Weights of a small GPT-style language model, trained from scratch on English Wikipedia.
Training: a variant of SOAP for these matrices, 765M tokens, 5838 steps.
Each number is 128 + 32 x the weight over its row's rms, rounded and kept within 0 to 255. Layers, rows and columns count from 0. The size above them is the row's rms in percent of the matrix's.

# layer 11 attention value, 192x256, rms 0.113, rows 43-63, columns 0-63
size [100  98  98  95  97  99  95  97  95 103 101 100  89  93  93  99 103 105  90  95  93]
[[ 35 130 103 142  90 133 127 166 117 124 124 122 145 157 176  91  87 168 178 119 121 132 119 157 145 107 121 100 108 126 130 113 147 146 125 162 165  84 118  85 138  76 192 166 107 159 150 114 137 153 105 136 178 130  79 117 156 129  84 132  81   0  85 130]
 [ 91  98 160 116  97  94  88 127 109 166 148 139 117 140 119 136 135 174 161  88 113  88 145 117 125 154 125 150 159 141 128  90 182 111 141 136 137 123 109 123 134 115 151 139 127 116 156 107 173 132 135 164 144 151 147 120  83 135  98 124 173 101  77 105]
 [100 169  90 136 175 138 119 147 147 197 132 134 131 149  74 134 124 145 168 175 169 122  65 142 159 136 107 116 142 110 174 186 128 123  68 117 144 121 152 107 142 102 139 200 147 158  83 138 125 104  68  91 146 102 108 144 134  98 103 162  96 117  57 179]
 [ 94 152 150 171 136 128 126 167  79  97 160 103 128 104 119 133 130 144 152 123  96 161 146 131 144  73  95  97 131 115 117 148 128 203  87 130 141 105  90  75 174 157 165  97 136 129 167 149  41 139 109 126 145  94  59  66  95 112 144 160 160 123 117 182]
 [118  89 119 163 124 161 133  92 115 151 189 154 165 128 135 167  70 119 154  77  90 106 154 131 104  91 161  76 175 119 159 130 101 116  81 164 141 129 130 108 123 169 203 112 130 121 103 110 106 108 103 173 145 105 126 134 178 106 137 129 117 111 147 127]
 [109 118 115 169 115 113 177  72 134 104 109 107 159 164 151 131 110 160 127 110 117 115 135  79 189  96 173 112 124 116 152 133 191  93 183 131 108 111 151  79 156 159 139 105  88 126 127 139 147 169 123 163 126 103 176  73 132 116 147 117 177 195 160 167]
 [139 101 172 154 138  94 144  86 127 116  89 139  89 121 118 113 113  65 158 158 144 160 102 155 115 180 138 141 157 154 138  83  97  77 159 141  97  92 165 146 164 106 124 141 120 148  42  99 103 176 132 157 179 156 196 128 131 127 139 119 133 100 113 164]
 [ 67 120  93 106 158  77 150 169 104 105 123 146  72  28 131 192 172 159 153 116 152  97 157 126 148  73 203 147 115  93 106 128 115  78  49 118 140 106 111 127 126 141 157  50 135 124 147 126 189 135 124 148 107 175 127 184 104 168  75 144 122 133 125 133]
 [160 157 147 104 119 135  99 123 174 129 122 158 156 151  81 132 119 162  94 107 107  86  84 143 180 144  80 121 105 118 130 123  79 106 207 129 109 113 151 148  86 136 175  88 114  81 133 174 129 115 121 116 120 132 141 128  90 149 108 124 116 183 136 143]
 [134 164  88 101 146 136 139  93 130  58 106 150  85  59 156  88 122 130 110 142  97 103 166 164  94 125  53 146 137 121 110 142 123 141 124 147 138 117 199 191 116 128  85 121 127 116 159  79  89 107 127 130 122 101 159  76 104 110 170 174 159 126 112 104]
 [144 130 101 146 137  78  98 123 153 181  78 115 101 101 154 159 142  89 107 180 133 101 112 178 139  87 148 150 139  77 158  73  68 170 177 164 147  60 133 153 131 113  98 108 109 155 179 141 145 166 170 155 124 124 143 137 125  94 122  38  93 138 142 141]
 [159 220 104 113 155 177 127 172 138 104 128 149  92 192 157 113 120 152 131 135 126 123 151  86  91 121 126 135 143 164  93 103 120 136 201 129 134 118 115 153 184 115 152 130 133 138 140 113  95  98 121 120 105 104 139 153  96 111 142 123 116 167  79  72]
 [157 110 154  85 129  80  48 107 188  99 146 168 126 133  91 107 154 170 116 170  86 163 105  63 103 119  74 107 115 102 112 148 124 125 141 157  82 132 119 127 143 143 121 147 117 115  99 107 106 110 176 176 107 159 148 146  96 144 116 132 146 143  64 115]
 [157  92  71 141 131 132 106  85 115 181 151 174 105 121 115  81 120 158 143 111 111 104 175 110 119 150 143 131 145 129 132 114  68 197 107 150 186 119 200 173 159 134 181 134 166 152 126 179 181 141 145 136 129 113 115 137 127 126 130 158 163 139 124 120]
 [198 126  82  72 160 136 178 159 117 106 162  66 124 126 201 141 161 107 128 124 157 115 165 128  96 152  78 128 117 107 112 109 125 142 142  84 205 126 158 149 151  96  82 115 151 122 164 107 150 131 126  94 125 110 204 113 105  80 137 152 158 169  72 110]
 [ 91 132 151 111  29 153  91 163 122 122 138 134 147 113 134 163 217 101  87 101 105 204  99  49 121 144 187 115 170 148 132 125 115 167 178 172  87 155 130 129 169 116 145 116 118 128 111  75 133 137 183 159  67 105 115 128  73 120 130  70 154 112 189 102]
 [185 120 128 106 117 149 138 125  99 188 134 168 145 124  68  98 101  68 120 144 188 187 147 117 103 122 136 140 153 136 148 124 120 105  80  73 117 124 138  94 104 120 192 137 115 143 180  97  73 173 151 115 150 156 102 150 147 116 181 104  65 164 105 172]
 [175 127  65 183  99 112 106 142 119 101 122  76 102  92 108 172  91 130 118 142 142 160  74  94 106 140 149 106  89 158 157 142 159 126  85 134 120 119 114 155 124  91  80 198 157 128 123 162  81 162 159  43 136 107  94  74 192 164 195 124 129  90 103 120]
 [140 129 126 137 168 216  89 138 130 125 148 162 110 138 116 172 125  52 173 184 137 115 132 119 109  93 141 187 156 168 109 138 147 140 125 169  64 163 182 211 117 200 122 156 140 124 156  79 156 118 161 105 135 162 114 152 120 145 143 136 167 107 105 135]
 [130 190  69 174 106 176 221 131 109 100 122  73 119 149 159 145 142 112 161 178 190 128  96 129 115 138 122 149 138 137 154 165 131 168 103 138 118 198 136 104 156 116 122 111 144 108 169  67  98 106 143 159 112 166 105 105 137 133 108  93  84 107 145 157]
 [127 190  70  96 134 109 138 120 146 136 138 126 186 169 159 143 133 118 174 135 141 113 110 189 152 165 222 182 123  95 115  81 133  66 139 137  68 122 106 149 129 174 198 105 117 136 104 140 155 122 157 109 134 115  92 115 147 120  67 141  91 195 149 109]]
# layer 11 attention output (transposed), 192x256, rms 0.1, rows 43-63, columns 0-63
size [103  98  99  97 103 100  97  98 100 104 104 100  97  97  96 105 106 106  96  94  99]
[[161 140 111 112 151  95  65  88 117 123 105 145 131  92  31 158 108  80  99 137  73 142 160 142 128 107  42 120  97 166 132 117 128 126  90 191 112 128 133  90 154 104 149 180 111  95 154 149 126 165 110 162 194  90 100 172 153 165 181 177 156 142 122 126]
 [102 101 156  74 138 133  98  58 126 146 136 123 102 160 177 110 169 115 146  95  68 167 122 164 131 158 146 106 109 161  91 168 176 151 106 147 104 122 152 130 161 146  95 105 145 136  87 123 192 131 176 152 173 132  80  83 134 133  50 113 143  93 156 114]
 [115 178  69 113 173 116  81 113 101 197  59 109 106 120  59 111 103 117 210  49 102 157 143 128  96 145 114  99 150 104 140 125  50  62  83 126 149 161 128 132 138  83 141  87  78  74 199 186 102 143 157  82  82  73 120 143 123 113 163 188 123  94 120 110]
 [134 209 136 148 109 168 142 112  87 110 154 143  96 115 105 134 169 137  57  59 116 161 101  82  92 140 129 126 106 183  91 198 144 171 109  65 168 131 131 106 169 155 125 205 124 160 124 154 148  86 106 156 156 132  92 103 127 146 150 159 142 131 120 181]
 [160 100 136 157 143 147 113 147 109 111 126 135  99  99  38 154 137 142 142  95 168 158  98 126  81 123  81 105 122 115 147 186  82 161 141 150 100 172 176 173 126 137 121 147 134  86  89 167 137 195 115  94 111 111  93 108 178 129 179  95 128  92  79  76]
 [ 89 174 140 101 143  96 160 134 147 114 101 138 154 166 143  75  74 156 118 134 153 130 179 115  96 183 109 119 114 172 113 102 231 132 181 102 116 137  83 135 159 154 108 140 112  58 219 105 135 113  90 115 113 201 168  83 115 130 104 129 144 139 181 150]
 [ 75 106 152 100 166 166 123 121 162 134  49 135 135 198  54  84 154 148 143 133 151 176 108 110 100 115 177 160 121 117 139 101 174  94 127 159 139 106 130  95 136 136  66 108 119 117 116 117 108 112 191 122 192 158 135 165 137 176  95 124 152 148 109 117]
 [108  94 121 138 127 130 149 179 159 153 105  92 104  99 190 126 163 150  85 165 132 100 144 158  91 160 119 111 146  62 103 149 120 126 152  91  73 141  66 156 131 108 141 161  60 115 140 160 134 134 107 160 104 153 150 104 132 122 174 150 125  99  92 146]
 [113  83 116 154 104 200 172 153 155 101 119  61 104 150  90 180 106 100  90 146 131 164 125 133 116 104 130  98  71 130  86 104 132 192 155  97  71 112 170 117  98 125 116 109 166  82  89 136 114 170 138 113  62 107 136 117 166 145 156 132 122 219 131 142]
 [179 156  79 172  85 127 127  85 158 169 161 162 108 121 147  96 115 133 143 113 141 126 179 152 124 129  87 162 157 172 112  75 117 151 205 175  89 135 168 157 103 137 122 166  99 176 148 179 120 127 148  96 100 137 221 114 149 115 105 162 140 105 180  67]
 [116 143 140 159 173 142  98 183 191 126 109 101 140 150 197  66 115 117 144 144 116 117 140 136 144 153 120 135  81 127  90 126 130 133 168  92 146  82 155 144 117 121  90 109 126 179 138  95  69 117  91 108 123 183 136 128 188 149  76 123  82 129 199 160]
 [101 182 139 172 128 135 145 106 248  82 151 145  85 207 172 174  94 126  61 126 229 112 156  87 107 152 136 175 124 128 148 134 156 126 103 140  98 110  66 114 146 128 140  90 167 109 119  61 163 135 118 144 116 163 133 143 114  90 131 168 172 168 121  95]
 [ 69 131  62 113  99 117 106  86  82  54 156  98 167 133 112 139 143 105 179 150 107 151 130 185 128 177 137 186 143 129 142 119 167 109 191  90 157 158 124  92  74 189 123 137 170 127 124  90 122 163 102  88  66 139 158 131 145 114  97 154 128  92  88 106]
 [179  75 166 161 117 120 118 140 181 142 142 144 108 144 109 126 138  89 168 126 141  72 145 122 182 134 131 139 119 150 125 133 121 148  93 190  70  83 164 137 214 101  99 104 193 160 178 196 141 130 150  80 144 173 167 155 140 169 164  90  94 107 160 146]
 [172 144  93  62 100  95 192 125 148 136 178 132  95 140 144  85 165 130 122 190 132  95 136 154 137  95  99 165 109 152 146 128  21 111 132 106 149 133 118 107 102 146 115 137 133 152  94 176  75 100 108 107 128 107 136 125 146 103 156 160  52 160 100 172]
 [114 136 168  68 137 126 161 152 106 110 123 114 142 153 134 129 121  97 112 115 166 185 108 136 158 161 166 137  97 151 156  57 150 122 152 108 104 101 122 141  82  95 120 160 123 141 171  97 167 140 156 125 131  99 105 178 147 117 122 113 129  94 131  68]
 [107 167  57  78 104 172 160 132 103 115 155 145 122  57 158 171  71 172 106 186  94  66 103  99 111 146 104  88 151 128 160 113 137 131  97 133 106 127 128 160 123  50 155  88 108 166 109  90  82 132 163 130 120 147  89 124 160 171 117 156  79 118 104 139]
 [101 118 121 163  69  90 108 129 115 109  81 161 113 144 174 125 103 184 171 125 160 138 128  59 151 103 113 133 112 144 127  81 147 110  85 167 222 158 117 133 141  66 148 154 107 180 122 141 163 143 135 125 142  68 107 132 143 156 127 131 196 142 113 110]
 [ 76 106 130 113 136 178  95 168  71 140 134 143 177 120 128  84  68 110 252 137 115  94  59 104 137 147 168 180 179 161 133 117 153  77 134  99  59 114 125 132 160 127  96 117 177 162 112 107 173 103 161 144 140 111 151 180 124 141 107 147 135 140 142 105]
 [128 132  73 141  87 164 176  95 141 107 120 116  78  90  83 110 143 132 199 174 152 110  98 113 177 123 132 170 151 125  79 135 110  97 154 116 134 144 106 113  98 111 146  74 120  96 128  91  79 147  72 168 114  63 150 125 150 142 177  64 127 156 115  96]
 [124 108 179 144  83 173 129 103 150 105  92 149 125 137 120 128 172 128 157 151 112  91 124 106 192 152 180 118 155 137 121 117 113 146 106 110 148 174 129 185 131  96 108  72 116 132 162 129 165  73 128  87 107 131  85 124 126  75  99 100 121 138 128 141]]
# layer 11 attention query, 192x256, rms 0.093, rows 64-67, columns 0-63
size [ 84  90  95  87]
[[173 169 118 215 116 159 105 112 118 161  97 159 141 151 110 154 204 106 163 130 100 193 135  66 178 175 115  60 129 112  79 163 160 141 122 163 155 187 102 142 169 143  88 123 129 156 145 141 109 157 134 152  98 156 172  92 124 150 108 168 105  92 115 142]
 [ 96  95 104  71 193 137  91 119 129  75 155 121 127 141 101 129 121 162 111  92 112  73 109  90  85 166 173 152  84 203 127  98 156 136 104 129  62 124  81 173 186 113 185 116  83 175  92  91 120 161 124 129 132 126 145 145 104  90 115  68 122 133 146 103]
 [146  79 145 161 194 180 168 105 164  97 121 146 147 139 115 191 132 151 137  87 139 111 123 129  93 161 105 103 143  83  92  97 102 108  81 172 122 127 112 133 156 144  53 109  72 146 161  98  99 163  86 137 138 110 121 125 108 123  68  47 120 145  87  76]
 [ 80 144  99 113 136 122 167 204 127 139 111 127 121 136  73 174 179 133  55 112  98 173 126 143 186 124 152 101 131 104 175 170  90  83 105 117 130 139 152 120 133 142  98 116  98  91 123  71 180 151 169 139  94  94 144 123 108 124 172 121  62 152  79 135]]
# layer 11 attention key, 192x256, rms 0.0919, rows 64-66, columns 0-63
size [ 88  87  88]
[[156 110 116 120 135 129 102 110 132 133 134 140 138 142 166  64 149  82 109 176 140 176 145  88 107  62 114 117 184 119 113 111 177 105 136  85 120 123 133  99 138 178 165 168 118  86 145 135 134 156 168 145  29 187 141 127 115 135 172 168 147  97  69 119]
 [ 73 189 107  92 114 124 109 164 136 193 125 181 165 117 189 100 128 145 123 187 162 158  80  83 113 104 177  90 154  92 135 110  77 123 126 139 123 130  95 166 152 124 138 160 177 176 123  87 126 153  67 137 178 159 106 174 151 102  96 108 146 166 131  16]
 [164 126 145 103  89 143 106 125 112 148 146  99 170 112 155 153  73 106 146 172 105 180 121 110  79  92 112 107 162 116 147 115 101  80  79 132 107 148 139 105 141 129 170 165 100  90 151 173 147 175 101 176  80 137 166  99  76 116 129 137  93 145 119 135]]